From a checkpoint of a small transformer trained on Wikipedia.
Size: MLP 384 squared ReLU, vocabulary 2048, 2.03M parameters.
Architecture: LayerNorm before each block, rotary positions, no biases in attention or MLP, tied embeddings, normalized queries and keys, some layers without attention, local attention windows, shifted keys, gated attention, exclusive self-attention, value embeddings, hashed n-gram embeddings, an embedding shortcut, skips across layers, capped logits.
Training: a variant of Adam for these matrices, 137M tokens, 4475 steps.
Each number is 500 + 50 x the weight over its row's rms, rounded and kept within 0 to 999. Layers, rows and columns count from 0. Numbers have three digits each. The size before them is the row's rms in percent of the matrix's.

# up: layer 2 MLP up, 384x96, rms 0.089, rows 320-383, columns 0-95
# down: layer 2 MLP down (transposed), 384x96, rms 0.0895, rows 320-383, columns 0-95
up320 102:537437441524569526488517485515564411482524569527517568483542560498501491518419549522508539591461523458425467483492466541502539403388465479554582480504449465518558488427480554467494506551475445575592502594471465468560539537508484569466426657553477492424453540439596449460502454463478493499
down320 097:450517643426557548498523498470507600496476464536448468494545535525580547509557500439581557513531502533588490451389512442478463510502484534442483521552441517444460461519482549525473538467440544439499476477593430431492447469535530484573551436436389393549571419494501498489463517439538542570
up321 083:433514500498540537452583534507638468512558495501540591562524503468505503543497487477489497607546458439526391506521423524479472536508493385501503522493453488560611439444473528499509486563432586428454467459478518567525486520496492591488473567557462466476460512404629531534500432479482419437
down321 076:542404544525501471501491495450442572526423480496505516516545527513463508449586474520474468393511477468489574445533611577340522453460473574482529499433504546473486469479560515590460488396504424591477495514502449480592488551584486458553470506527420419533524443579475539531517489526561549471
up322 102:493558481537415496504471482547470532443564542545469500525496530563458423533459451529502493508513427512577445501442475587506521475495533458533460486663569430607582421552553505512488527596468451524575551507518414475472423427487478523526485436512469388577489452472566489551443450570537528508
down322 104:516464504466593522511533521552556516539522481525561416485571514509404422474557401497564440567466506535584429532504459513480588474536482478549464436500525441506480503442549534415488519569505444415481554515572520501352526466512522509538496393502507540558454432445484482539448609520407548515
up323 103:468509528468539546640512499589511548426525439571417586527468488493444472530494526481507520550548518493592488500399490515454569485468484436591510468533472482491569545419497508399508508484485503576520395547387494575574496528516474547406529448472509499549485496506489428553553433484531413423
down323 107:482479573503453420470563489453501531446537614458500542532445534540440567496554544598508474556455565568475456499478453433374452509487531425481492575534405424433495481497458470476488578535410524625507479514491500440464443450537528409502507530527532521586579552521481524474544476555577516474
up324 092:456560397536548558523465471515534424490595482518467564512546511450451496523516545591466505540509503531517479543479443614482580560407515535491487495562491423402451527505461491452463565520521616548462399444508498565417467472478496529451536501471528474491460571558483431456502593397543419465
down324 097:531420484552481477523522495540517532455487616463607455464499568520598578518473431473573466467490505503487491385526474447432555499502426539598486528455473533539480417494447508440596471507408588492488506499466433500547471620417467501593421528506528467552482489579515461439506450538470509468
up325 105:550469579474487449485444414520532579462460535411483489568489617563505503484452472487444468546451446492503507505434522518597499444490472517503515487478540457539445455466583528512601502555537584405478633460495455535475506570472519506556594454474504395510546460538528366530484565479505452470
down325 099:480581432488471558508502546509482506603458456504533518401568476479554450398517557462475487505476468468437531557490502507623510517508520647448509531430421521418483433539505491583456422515468540498465515559335538519536473511478429453586523439505494541522499524453561564473496507549484460484
up326 093:428443533502520498547465522467515503495532601576494574505488646471556588447406533503461446522564458459511600512485510546467541523537534445487505510522546443535551466449487569440505524439486560573477426469473456567450432620457508537373462591451492441436526541463485484525440506472461461494
down326 097:448465545499506565443539536400540542600507456522511542454490574456469525511481456479552470448484514494617597508535412590410460535516557442467460456502433581539503396477569490507460498557585444460574516497522455477430423508574521458517523527524528499505482625494430458544518525475409458485
up327 085:441509460523528377551491479515540410494469569602424572486625462607517444541435462476525525432484524468530439524494550484565475511502390516505563495538494495442575509529483478426585456541422509433488451558578493544466545485549530505519456468563467503502471513566520442506516468595462391505
down327 088:523529559490463472493448557518544536489532575493517685409505453494514518569545434540523469524479482502570396505559468425501594527498509485557424486459422540511590600467471472531632496468450478498432479505466479447439561554470490504465462521437499486503451551462421401498545534497448478528
up328 097:481557494523490556520519488506633463475532409512487508591487549455439593531481544517474568525456453436530420416487554570518547415501415512484617505535450497554522464410545544493546474619536485524515465548482449492512499555437524590487564479538502463476489453453507519511541384417525411507
down328 096:602479420512494599528502555467495593502539447531459638525525508479568521441559437456460395403531458522516562474567532469390503446449520461457505516483519466516474532533475503534464435423497514551433490460470493530554471544506555529562401503485506471488597554461457582593487466554427494471
up329 105:509527491574389459509525505523594533472503541489512494502452521515470519538500487540501488546542490573651536397380464467522530495463491464554480536496465491536529507503522546471566590517442528447587508464452527574468439553406394540518557595493545508540464388444517453526453521485400426518
down329 097:445527458551460476579562518401459461510521566473470426450534440490430469435507478500430551468539474615539558484529503523483477538571525561558518506453426468484636565461545469610549532510471473521490537552544481532391546416537438459570585508461553478487425556471503418510465479477437516470
up330 091:414526522549572471499469525538500443464506566461420475559505469578564512508529530481476511536470481400573546444475496496549492448417448440597473550497543571502439522481488419518504525381448559474476478529523466597596443583559539488529569508497593408548537437500541460514376498477518492451
down330 083:541438482480452552521552489540447477571515493458534598534487461411564512466456500585546464408540446468514455479525523590552501516541538486534547491443512480491546419466455511558527484548444506553583538491419567543487523534487451451444370490542517494385472477503347523494598553496433564511
up331 107:563471467591486490565495453519510459476518547502395478517487509583550383453380428547437497560540474591548528505475496432536449562359497529484468493510507514453521540464512488478469452574467424443526535574534451496535461557561427547476573499535459469562533511537638466560471536509470463517
down331 112:519629561536495444492484399504531483431514406452627489399420627517527494543441420556517455549530526567479447510476482469547505506520557551481437523434515458497518407524526507495429510444561514502511498551467485514500440494496390511511552538586443483482549575506543496384484505476531447498
up332 097:553467416465599570541561399507539572491490476559501530573472553543490473478440428515459558481468483546525487514467501461583486484435568477576638476466451366471450473514526561509541548534517562474599512544459457572414434496473507502468486518483537450467544448533461492469431540540402539548
down332 090:510523511486500461510493508508457454553450618477398424579508370476539488487508517460449436434480501554535486511464534574490555515553522525475512434335528467428534451562549508486552596511466562506465523489475550471475542434632432439559514443544504442512497476545474603478445548524485503525
up333 098:534580514430498475487515490503438450478575432590373473463492598556404484524476539485561383538507480564519408515536504471500598455519481464495439602509542512504558442575469523414555471431486488504527436515545497527554572510431487512482528495522505518559630479517497446505511495510497377512
down333 099:522552592560462489459559547524536442496444534450534461414444538435427514558508496477512477483519524453552524545562506509523490489570471428547538467431492518526485484436649465501467589531523446551500424449493593396534524580531533520484417572515460432460480526446576403545508483524448390513
up334 099:474474401496479462606502533468475465497549493540481542490558641460388525481430526490458465409544438487476419441440502549483474469573503464490431501537535476563596511535577434439527596456575488647575451547504490485505491543462473512488524487464533464495542513536448445520558539441480428468
down334 102:532479575544465476473579497513460531572497480557391527451516499484373550494479461552448561534488476536470548523479531485529455475530468458475456450465524633449548511462586527515487561544677476560468563583500448477453446480466559482456531564490507484435465549477431527483546428468429410519
up335 113:492447451461557458618464422567541482539538602524416516538554489599455531565525482439473514473453538552446507522462576478574476525559546438471499492518568517581451447465552445491526420399453550454459443425491501501485520448434579535445483507570438517426532506582481459592446492496480446513
down335 116:432439510501394550523503506487410553533469454484398528549574489511594476525486602495489478539405496582507460512488380523562473519501431487492572498442468504490369555499540477532579526535475402495412486485496469498541537431512513477542499499498563497627520521548450499633485476514477508467
up336 095:500552524583476431599463488510459481498440563525443451543623458487605428467495471511435454545507536579508491540455546471563534514519512509546542615460563496524581531527452422481470470438512543549471518472429520487419451534514440512474543525556486540451496509443557331467504545586479447482
down336 094:556532556494428491461459413476534476513445481494496533455488508479459535536551502434464490600504497505518411426533459359466575494528466484568456458433464467457485436507574525558502592523494525450445547484548456498580456504531580617500563593599477478531547445446540493384503456544573491511
up337 095:487626480556371518505511489561545458540573525468441473569464491550552427473518520588475548526493493459372438440474527474524498504508541487440468556569561515492470418530480430444442521479469623517507464519419473520489558472581586572427476562512528587529445522476547500571444459496523505530
down337 096:523522373532462481567553577437447535516523586517520543441459530512464539464531549568411461539478532540518576446420524434430553477465515425496408507503531464411507499529590489487487443485432507417476593517492571508522472443568463495387531500463546466523495443524486508542617540501454538588
up338 101:457472480514576462513486478442547554517549519458533601490559541477395565506421519480407554512448471447432523462423581548543433503495492469485530609533470424539512481452537517488559493457497444512473522535454466493596525572554549538460462483424521524418604554466591389542457545462530428482
down338 104:442445421522474505491530520475530540532580466500416551429589542484359429455478546523522473539466445529475490558524525541616471504453425510519428473492380490612455554493556505520532504479595556495496476517482524433469427433544434466559502472457545471596577589556499460502522450522530500523
up339 082:582452572591491493583483476512436526526455522544473498545570524550479451536438457554580527523531413573522514509469499478530504400583549483505485470499505498496449534533590464480589450426455417544537459409453384447494523442427483499537497540538473378479526372517465516523472437548470544499
down339 087:437570481390495419479470516508457540510560545512472536491462502505509508515556467468445506458444494550491505534477488393416422663447501528470485550472494519522531578567416539539515486566451577414386428536503538539497506549410649473547520481522460519552516512476528543529504477552458537453
up340 104:563535506464474502540504401500442400568535494411450562492479545582538471490508521576454477546529442564479403537547509458492562572444527505527440554479510515516525516471468567484517610497411500455467485560401481532607505592496443462520529527483448447447534416578496471444514486484536516362
down340 104:508513486490518576463460508387487445502517445579533362570502531554599459460470455477489448560470518531456478504584507504556570467457536525574528578459549530535442552515581408498503478457524522477366503584506499562490513539455479515503554443400512450518512447595531486432509429441555472456
up341 098:437506481528491402480583535423527504526458472542529505517485521535460534515422557506499506569487394539516506442489456417641450500487514546452446599490513426545573426457478611515506489488390560432438557542479514516482509530462457485516486455641462499450614500496521484492553549547492470450
down341 092:507496567570505436495562500415564526606496480614478440460460570524535475580463544525430547491462463461486539544423521470559458459461489494507458443549524495425407529559536546417526500499519482505567577528452467493489378438533436531471600407466589501363508492497524517482489528527530510475
up342 115:525563470481544532527462504589578591427504514525467498589513536643499505424480362533453449430476450488564416451546518492478501522455475463556493550458487516556589482573561428480528558464484520572488479482482403551505501517530539589397445434501429496528450510529472492464560525463442527532
down342 115:536561522533483510454473506474533551476512498613462424532488560482533570415636455535477542497426554483427366420536491546505525503468507562527476541524511538520438454558564505495489517508531417546474450569531495495563591527480494489513438571438477440541406432498540451414533537496378549485
up343 086:582451475504433546612558497506554483381519496485432507607494597497485448577453398520518499533519404567579523466506559517499374485501410482539587478508573519553533517491457469513508495563471474516549539425412516500407501409457490516487497523491556515522478525615495494536440513523481519478
down343 088:456469531431531550528469526490465654442539522542495527480514510496575510533581413531446574503444505495508523467467498376407518635467570505450467472496514586424429448562519435473483448498501456463399547550529539471497457477470541524542423449494510620489541491497477562534523470566451519461
up344 117:564583440497484436501524489613503445550485463574525505540535498503537518467507485523484446515531459443402419474447510514507620586428480402597503495545541496476456504447463552400551568530501497479504416469487452457571538511505637565503556492484545416424540473467561496540429538455483517458
down344 118:442463484481544421440556496430477529599515559523473462459505526474558409485499494470521388466481441507509582476541457544507455478482482552462425559535579543416477576511509520409509471526509510628458466483680563510579536429513527469461488521476560501462514509541527452447513452496506595442
up345 098:508499486555438613530498449452520543450501419503388479511508523563567519537480508484507458588513547596499500463459550577616497530522523481495526513592492485452438489465480407481544536463409473388449468542532501509416572539496541471494519498449523476522567552448593484515395454537402425527
down345 100:566506501519488446511561588437503442476434400430459458578530525431504620564547548505537511506541553498494487409477491572476448516473477482411544553469426527495472526443566487637501465522462497502552467612568435497463519424513521554445448493467469533560409489522481529482457500450474592575
up346 105:564509432600442512584479433532518481490505486435510527488428473501493495542423458549421519495493433519480521446493398576498524513475519505538526508518435510486589504504519578529570543581510460615609466544489467534515464593493584450441513573498407475480528480489443327518479497467567494515
down346 105:521551365519444531606477619566589517438502471474615508424517556464504491473544536527468535467483501414429496528613494436483451574408517444515492538572484540523461551479451497465516492411491527536492477581481557495537471528504483460475488433517434532377439502519463563497483567547498469530
up347 113:448507454511515451557606509597547538381531518488495483495562564587442596428453487489533510510564466450438393498502588441511536507509428434553541506466488476514541482471441445444506482560477587539497502511512525436403490515396595520493528506537556539481608477532527490533553454493414441474
down347 112:492529597513494542398502457472534567499439424504564451425502450440396393422521544580522453507615478525440502572594548535573577345528482464492559493458491491534506480476570449516484478548495517559420420492496538531464503447473542543552528524543489541462530484509521462488544560489488477442
up348 099:402541483539516467504579499590460550504452466507544445541509547553451404538468476447466439499447539531489546481488513568544510474464421517548620522570496499492469465417507464464521538482527508533410449549386504510583513495550527606479566484634507533464438553449561468453432591437505472526
down348 097:481402478623522399496467561484420520511476449458545498423535454467405457529489539515575464497519519457457394433510563567469470495533467473513612554388483576476489482506564542493523472546491580480483500541472579508542580496561526500412547485556468491490453521493534538559547432489584406474
up349 101:514509550524423520523486413414482465448540481480402568503444568634536451474529473513542596487532505589519444522464502519501551566440529459539545583499544508495501543438451466462477540428447556478487483453417372517553596472498494515542493570534437497516456523575496492553396546485438505417
down349 106:480472499542507449516441554502545540453516505517540390491546499585521498457482408566423565513483543581509535487494468472528524450492463460486529587485446552516492553482410527498517497535547473455457501593616511543463515484426482500521611516408404503535501560481533493445575571405375404454
up350 131:542533505497556549603482450550540469377588477453424622495606510533528468516490438534431533495538523562438497415426640530571546506482430464437470547529465478479543518505407503408561488489483556573577540464527513482493465520511469501481479552476506457545450474528489406513496526467482508419
down350 108:543456466466554582545369531523432541432527413518501485515527440507514495492550557475466502493504564492451581501517477523462555474443491517500450511530529421482450568536442504563451587540582430541497585429519558428546415474517440474537547541592516437493468456550468467476496509447477674478
up351 101:415442476493549449586551497508563464416499522506440482535465581495574542515480439409480454546596525496464523526492525590481531517443560470534555569540585442502473489431445543422498503485420568540480559439440459486415510556501477620401505596493447464513439532467516542534474550512533503415
down351 103:446423468484641593426500676432476515552520596497502507506475538425502455439451477434503514498552462471472499537611506497471513524419507454554516548428461538549447470468532451526503522572459499528498552517559498578503444576529473501552493524517494439495529621466492506447493447479410478464
up352 108:504536543584502460521491517559480461497509471605391505599434553486473480533594432525501513467469523571488527485395577531561504460468441472583449479492398505500518481518464534487496507493433446456564550434475503464492452622532466547507475604529500577572598486492487419601491556474499431491
down352 098:450476549506535508435440591546467493530530522479531538523547459456426482532489425471515452427553537515570576491551436560465512500471472497520466596493474506435436466574516455574511548412434487563480498449543519439468591498558477466703507512443406500482557517520453529537531504439487413537
up353 109:490482423513511534601541335550508419511524562448480480547569505576540575507519500492515487463445437514544527472435457522523492458521544468479518586568547506534477460434492443504617521430556508487463394466472460476529521457425552560426449467596394541405482529503466475539440485480532474491
down353 111:511443413476517484519487598431478531529484439449484528407495541402486505462474511498549518453528576465555528502459497478569539431420535573546549464519480372463567569500528521524567553518513437522513484534527517499548397511401556552462457466489443512570483595569396469530637501496490484486
up354 099:553456541565426340537487482572494540485442484435503570533472493523495426532450404477523538480500419566580562468515480467535521481446433532563460454522553545461572492543567523502597494601495511498551489456402442481477538473505523521503539433605418490514465392481544535484518529494509536414
down354 104:489398597547472539445503472562490631539503511442614473527462520527602517442483432453392471532487447564565454517494484446513480528439471498496420399518518533546535466530397531483394497482555505472407522524478543516523548464530550439551467443532547459427442518488518517544522529528490593453
up355 098:574539473554518582484493506498517504499529539549403563498503482464520543576500353522473561494449430493458517505484406462485620540493515432555553486510456433429525538408587525494532538504514515533614544530415395527471518451473564533407506519517433469536430604505447496540478521530478549527
down355 098:484601519515527524513474428574552540380445503558499509579549500545543591564544460545441451523466515521488507526426484519408548507497481498497542481471517539582461470544574461554520429499436467486350492527468489407508468501466523449605425481451569510500466392487468486460620458509460488535
up356 102:531501514547421547467600497573562495501627529468471571540411478484404477551437476482505595549503437523580446440398471598534497467515435532544475463492476484514499488422527486461498587601458467486538457433461473507467561600532531502457456495576421449572492446563557477509523504496503457465
down356 107:575384501461509582548495544505481458639509483473554518531426466516541457473452498496401576396430534597499470495477605523439492493593446544562473491447468521540499502409454523543379501494542533492428559500548446542504595478560570468501513437554474499536518509498508462414470482514501514510
up357 103:520502505505492535515489470521501580527525521479482462504483590518423484488454575426520507503537394542555517517530561461565607604498426478534422585537480471530475553394480470431472517423456539512557443492484504592494560461403498489393510531505432484598520537573534471564475422507415415514
down357 107:544538440597542525509501519503554602566453541544488463454561534532407440434497491516508478404493508476477474587501514511558483418480566442524520493464520516461438482506499406551472490471512503609447436444510591512480514434480554521498439579451565545480565564488468594527428403462424418569
up358 098:471506532495533502509513369607539434530494601472507531530497529576569573509472521488470552430529522459490529448442477568515457487435420541499506568547508451428498451463436434513570413470557529515378428501459504429478471484498499529537450523562527517500529480438641447562450539489516431410
down358 104:371524572490571505451481503533449501471475561568516474602458453437530554493522487529461451461461550364421496521524465464498419481465414557525501561493491560544550531517546548481508503570488418506432572462571423491543453463454558488478489513523501453606456525477512543604594477506417554530
up359 101:469510578578518536591409452549520491464503425523521464520515552523504556462453518374538539506556475486535471532459457465557497419438477385496489509513553537584490527486514467458483532466485563516519497495489449520616544557483461584460596461633344452530479512525469475555534477490577516517
down359 105:424492508555450576603494466447568520497455505482536496550531499447457377537522554433503518509500520560471433486517508471609522624629450481470473538426514446562520462506477465506533454555532513495471499524562527510486481430444453425431570447431461396434429480534533485456464526513611506538
up360 094:565500434483589502486497508487457438542477529549483462514529501576491485556490495428507447507527477554552439418469601433526501580512486365532478425523545527555572454535478465475571548498513543452550445524522449589424483456530468531467642584501535440486507478543539501476526522484418350491
down360 090:424472457554537524439525546521463515522539549533556459429571458461366451462502523422548554522521574508458435476535528474487582533565570413492512536568514615486478487510599466548445498418494491517450573470536515544482522420545468473533491461506410535510506510433469543612428497542390465527
up361 104:479547459546552551522466463575489531410475605487491577459538505569535401557495456461504488478659476449441428438421443474500593523485442418468429507546579496557537480541518499506479492600463616534486520537444499476579444439449576483526533481478496502485505441494504478589518548508525503451
down361 103:494543542538482517552424415520439542475488442507573547519435507545462413426507487525642545558588476537498454503503447459549446439461518426456495467465418497478471484527532507524454520544571430473509525591419529525478513500468593441510523471420485532468555545491416469655533436449511491570
up362 104:526495526524475502599478444444519507484512471508462558464517556525536441576505474452517532538382397525514404457520563526527549554500542502463487490520446396607464506503512530425528496571448497398545497436477504507525528457405535539524518483580412452431516614524483440543590441591439543509
down362 093:550509460484541534505453451487416490522474596624495551459512534492485546617470510428466444495423516426558515461450479446513423460489463482476412488462465522507465554536543560469519532480501593452534490500496495553569447415629518490549483446565490644577439543435465526508501516511441577478
up363 103:465492519533520539507497515555497509571439433592488594564496519498476545505477555500522533540591430462398473483503442457508510523429465472569518514477490454549585417532552527496615476538425526429522455401496402496542545462460455615525496527534443425428523403467469513524418504497398494457
down363 097:517410450476564531507541513521456494609592481472450478531487600433483532489503438523447466463548337431443522441555585588399471508472475529506453488495522504522498533569546538517532451397537503541525509494495472493558513457567475506538429579521565409410483592508535568466478481464486540508
up364 104:509629517568505433506483508517550459530524529556459491536508582459507552526487461536423404444569483545551485427436506485489556495475486435484475517630614509556524432538475499472536628499423550540490489408445493583512456424401452512489536558542487579485459465501463452512453459427502470496
down364 117:560570477474465523524456526478450514507501495532528484495648474560472515481422534470491592417465438563457535475437460528614519490460525417538497499567399429520516404583488498517548586397567551518562496481460505436504529462434541477520546507508531560450417540571441410488475466514522436518
up365 101:520618424504533551483448372506519443526509439458451473482467542479512432516396526497467491487517535530479454520424507499492496612459415487555501497532541414485487467559475462373537524518483540528565554522437476551496434540455488487504586567491527523373562515594473477464469627502538483535
down365 096:547501523538499553452546534471502502456643550561459523497452523485484443506411416507480465539474544515565530495427495430326428434510533468512425527447480592406575469502491460478535507473481522522459570478445566551626515467493535495508409525476484505457515570577457462448534555509536521462
up366 087:513508598460396439431569474494473510460472456592445508500500510564487391629511425501521457483546481524401508555462506594463567536484510514570495574572551517487457469439512510464499548510403533515555459498511476520422453563509534595498453471522562398572506488459454521556429535550448498459
down366 089:472596581451497457472478529550470585442530402493538543539511504501516531662530487565578475528534521547491548468463480503413465554434483553457479466515482548504451529519577437501508332477450398524491541455550551474456471520496477476442417495579577524443497441509460504503462571461528462462
up367 106:531511501520576452582583482502542539469507554402465512584422533502472432559450589538393524428417478450538431521526573510504470476533452487545430523554472472599564459470502465424519579454426501474486562487500507520514445420383523519486445448491534537515552577509515484574471586468425528521
down367 103:513491481524453498564610578519488521566466635455606436496517547429427390406477525475541528527463526481547502525495493488535528435565518516455440538557484581497483520518510450475540560476551490484459520487559545367508442468457593557495421464489540466437443557412556494513489409469506514536
up368 109:551560520529510515514425341451532446459583493483490467502520498574533563571495458460454599486447480583466594371427572480497536544519529494532494468541509554560548518562512513542559442486549476500474423450477485528418418478505611496484516484468451416486612452517493477506520470517539465439
down368 111:546401567500510588500450477466483502557518525488472432481449529544582474498507573521406465475449432572446461492468451549492481532496504552506486526511493563599528491462522477490520523559439449488539545385504555512430582518433566389581574493527553432498467416528450492484516532474359591472
up369 089:593524519524509399557504547571517401410522529496423501529467532516528527580533378428513493460547530484442454513506484494451449620516503430501495559519482488525494496559481454444593513548474491440512518557430461555519511500364499549459435467564480571527477447465470503536414542424537530398
down369 089:440440543497478505508519566511495488496553511390555459485521531394508504446567571543557416482384568480518527500391530476447439436433583509637501518455508552511509549488504486482519538508513500569541514511467439497533441555519561401464435512609509529448421516578392521546541515495506517514
up370 137:414566475474485514499505492529488527480436498499493447481582564563545513506481389425544470486536452571478492446426513573518448459557533424517456488619541503482488464519461461485658514476455534423550489427435472519531528570561562577470612519509459538442609551492524516500511531490443470413
down370 127:541507531500514515446443479512534604504459501577440454480527556491492544473513435471513553495442457522448487573436610464590514450580545496526484469564536530498487528538494564530466490462505477502454489412562612482605559477504592435511490472568469509345513459547475542485452408419413465454
up371 085:591484527469508534450464411481461432485533517493463627530456545497547593541427487499488466487458539553478462478411458478465436463515421521559458481581547438516562556624457539432616465529440477498403465584502488477457444510443516512521460562601554546489540483523562438483551444482534504495
down371 088:494538442473494463469433495497480445514504534535634497475478498435465526501421541473438527469467661472532529452512546482387550551480501471496528358521517478587562550522507489475518438529490558443507488505495505362536518505502443399570433556546458542477507465531485498492550434609541556520
up372 098:531566530460541459552462386524563470446581518591443616532511548482500447506471435420527461452449476548436589479497538476548541528477462487511462512507516447464486474481549495352496502526547545567475576449543474604599469526439581475512527553511523439468577513517461435511513567536502407496
down372 095:495440547500502540556507541525479484547542523491447534438505516464368494509498488493519368461484529483471563476499539583542460338524538533500515541484383494477437467474526508531428546438551470550428531443516549448511522521568554472619430465496494515562453529518441411522609538577456526519
up373 101:580588448585542501533541478519457532499433633497475470468529508544466568578507488581470598511551508476519506439358472610473524445406469421511469508485583463459523497529569447493554474528507430443495511549500438548538474529479542484506524521543528491548481464428550405519474522416404529487
down373 099:497560565464488613435565475477423443494507493505432495503460502437540524488539501463500471524561524439394447433525402619519472490479473537441501503480586540523503538511532548480514443599413557499474561537417500469597550442557503519464468551504444420532436447455541630527530486479456570494
up374 101:482606510520473528481449447458527518545537464544494551478568465464522555543409442420507530537431514481507466419486600507522545534445430457508529479540475418474487428630451550393454479526404547487468531551504501548518421465488596476465421469450544474501505549473559459527560508633559483546
down374 102:490488484471536531553461575427452510490569520518451582521539604449548495609571445529477536481464514372450516546496490499383526530488492488533454466453476454557480535452407556562487461434456434438465481485479540496534519483517477496508426555411585459566455679472525483517496505539526502456
up375 104:569521423507519454461496432439473512523482588442494469590639523445497498432463478500516485456565474538548492526564522480517472530466469449513441532579582442585449419508403407528486539536572510543513564490517475447467537511466560511452552627514491509452595416565551486488528462511460404491
down375 101:547533565533514564386514497469491487473484483478458559522409389488672551553531483472498399539465498484464589515545448478466499521444469539550572470464509524640501525526551543517509416477505412508543589536482443522401512488470532419477452443477475513527465463460456513534532509432568529505
up376 107:448527488536452502538540497478527469501481539552494487495428514440457590593487556502545425431607462491553557472506514426566552540401447451566443586514546558466532510450513408462562527461510556454457462397444516556429423542420496569524455558544492567454515422512537512553485497533465433422
down376 106:592498472532470485494558430544482577502521530568536444477569421513521438437457498528555476433525487497515545532476560412525481558529453495556428518596507426522602445465426450566510538449528504569426425480579500522411566438509543497580484402446472538485532525536505514590558428504414464501
up377 107:607487499520528470525530412411534511533507450547474555457487514590480483569466547587490444515589517528471463423493637519525565504504477515578447552533460489540449490405405577452531525534512566470468490531423476452440442491408459509484483498542410565399517453493464412508469560522504449524
down377 103:463607543549472583468440433449503525489505494513415453513463426488437484449515528469544486513551423473528433573538433545561507469447488492531465480595476584454492540549402542483444512485559445537507436525609467435604425580556507541589480487449585523547476425557522540481568470457523497477
up378 104:520510484588412447468515478454541554461528418633458534496481495519493588499483497486570413462511516535511568494524537544544541521484422537536410581486493515517451475568380562483582510507349461452542533474400435613447519503483487481460545528516467497492532483467430424570500469469526524503
down378 103:516481465463466546444519470426477557444487547523467572462538465477531552598450528511578490476436523509488467538489502501534506439485411498591442474551516515466400563526470597615485516550506429469455481461485470450562478487621405452565508476612606503554447538544453398520528431483501471509
up379 108:538663420601428444550546560557546497468478538499532549492520480497502589447484443526458474541474526462440489440521498486523493445528439392454531495479558503442556471559463493438509512501541463518555419552355518499500500505542576547459557560502499452489496426531484454539465581381504486443
down379 109:503407571504493473524559517517480557535537573442570510424555478528475482467572519487395536487533582486422475554516482499505498487445506542445551443577510512575548520459549471548460473564490383373554515483486560442467446462474476535467574459460591364463508518452573516518499497501529439397
up380 096:481567488587481415535597532461521366403543484407464500511455541511528551576458568489519579422476479493528522451520483520453555487560551453431390617571494497484610459497514449497572529531535513523525476572467403552494505420457443528493456566548518507532484481537525481533494503532575516483
down380 098:515481527535537462499461483475522444457461535437502473455477548458498487450566569489441493535529551493559530637539472629385555489549415511483458521513506594495481568521588513604552512492478487463487419509414442507498439578426495458574365491440491505537563507463479501571473505580530475478
up381 110:546505516577430491484546409463438523459633558485485550600489521510570489487456426397509470487525528487654448485428583508510459484422398461531490490563559448607522456525502470406568472497536548528461542518510441525535523452532487497544453492486476539476473490530572451443510497548498542415
down381 112:563528522501582509553449529511541452427415529537470522403617545467493488522532499510434525583498441481340457518517505499487601470508489586503432546471446537503530553431515442497618500453442537474464545480570481437518533535460432521489517552476463426409498427501600519528513512552483430499
up382 121:565588517553588494491440482532558510471418472520398527540504514539539504404466420587572452514476422580493536497459472498564613462536444531469465525539498515458509432510411451385506454533492399528601550412497477497531418520500502562489490492523474504558570414481501466566555516549530508502
down382 114:489472524582473421408491478516508495576495478498513515541470483503480441499446514538530373479546500481480544495531513516513542408561459523510514489518501422384540427588476447583460555374553426589467518461538540482542490571393598544585442552500431494484465479541493492537551540452525462585
up383 097:433452556514574514504437461487503504512583547619536452485584595484419509541451568551385412560496460529503550499474544567538544464525550446455480448510464455526518446445520590445472544552434470514485510578471477505526493510448488540357529529430512522455518514546550418496567541453441436470
down383 101:567479549535522525562502460519543525567539390534451532423475536487447453495384443557493500553514501449582516511577496510477474496480519449493513427450508474543516476456575547553447430469553480489512430524461532487516476483583510437505348584518555420537585550515416576585566436479433457509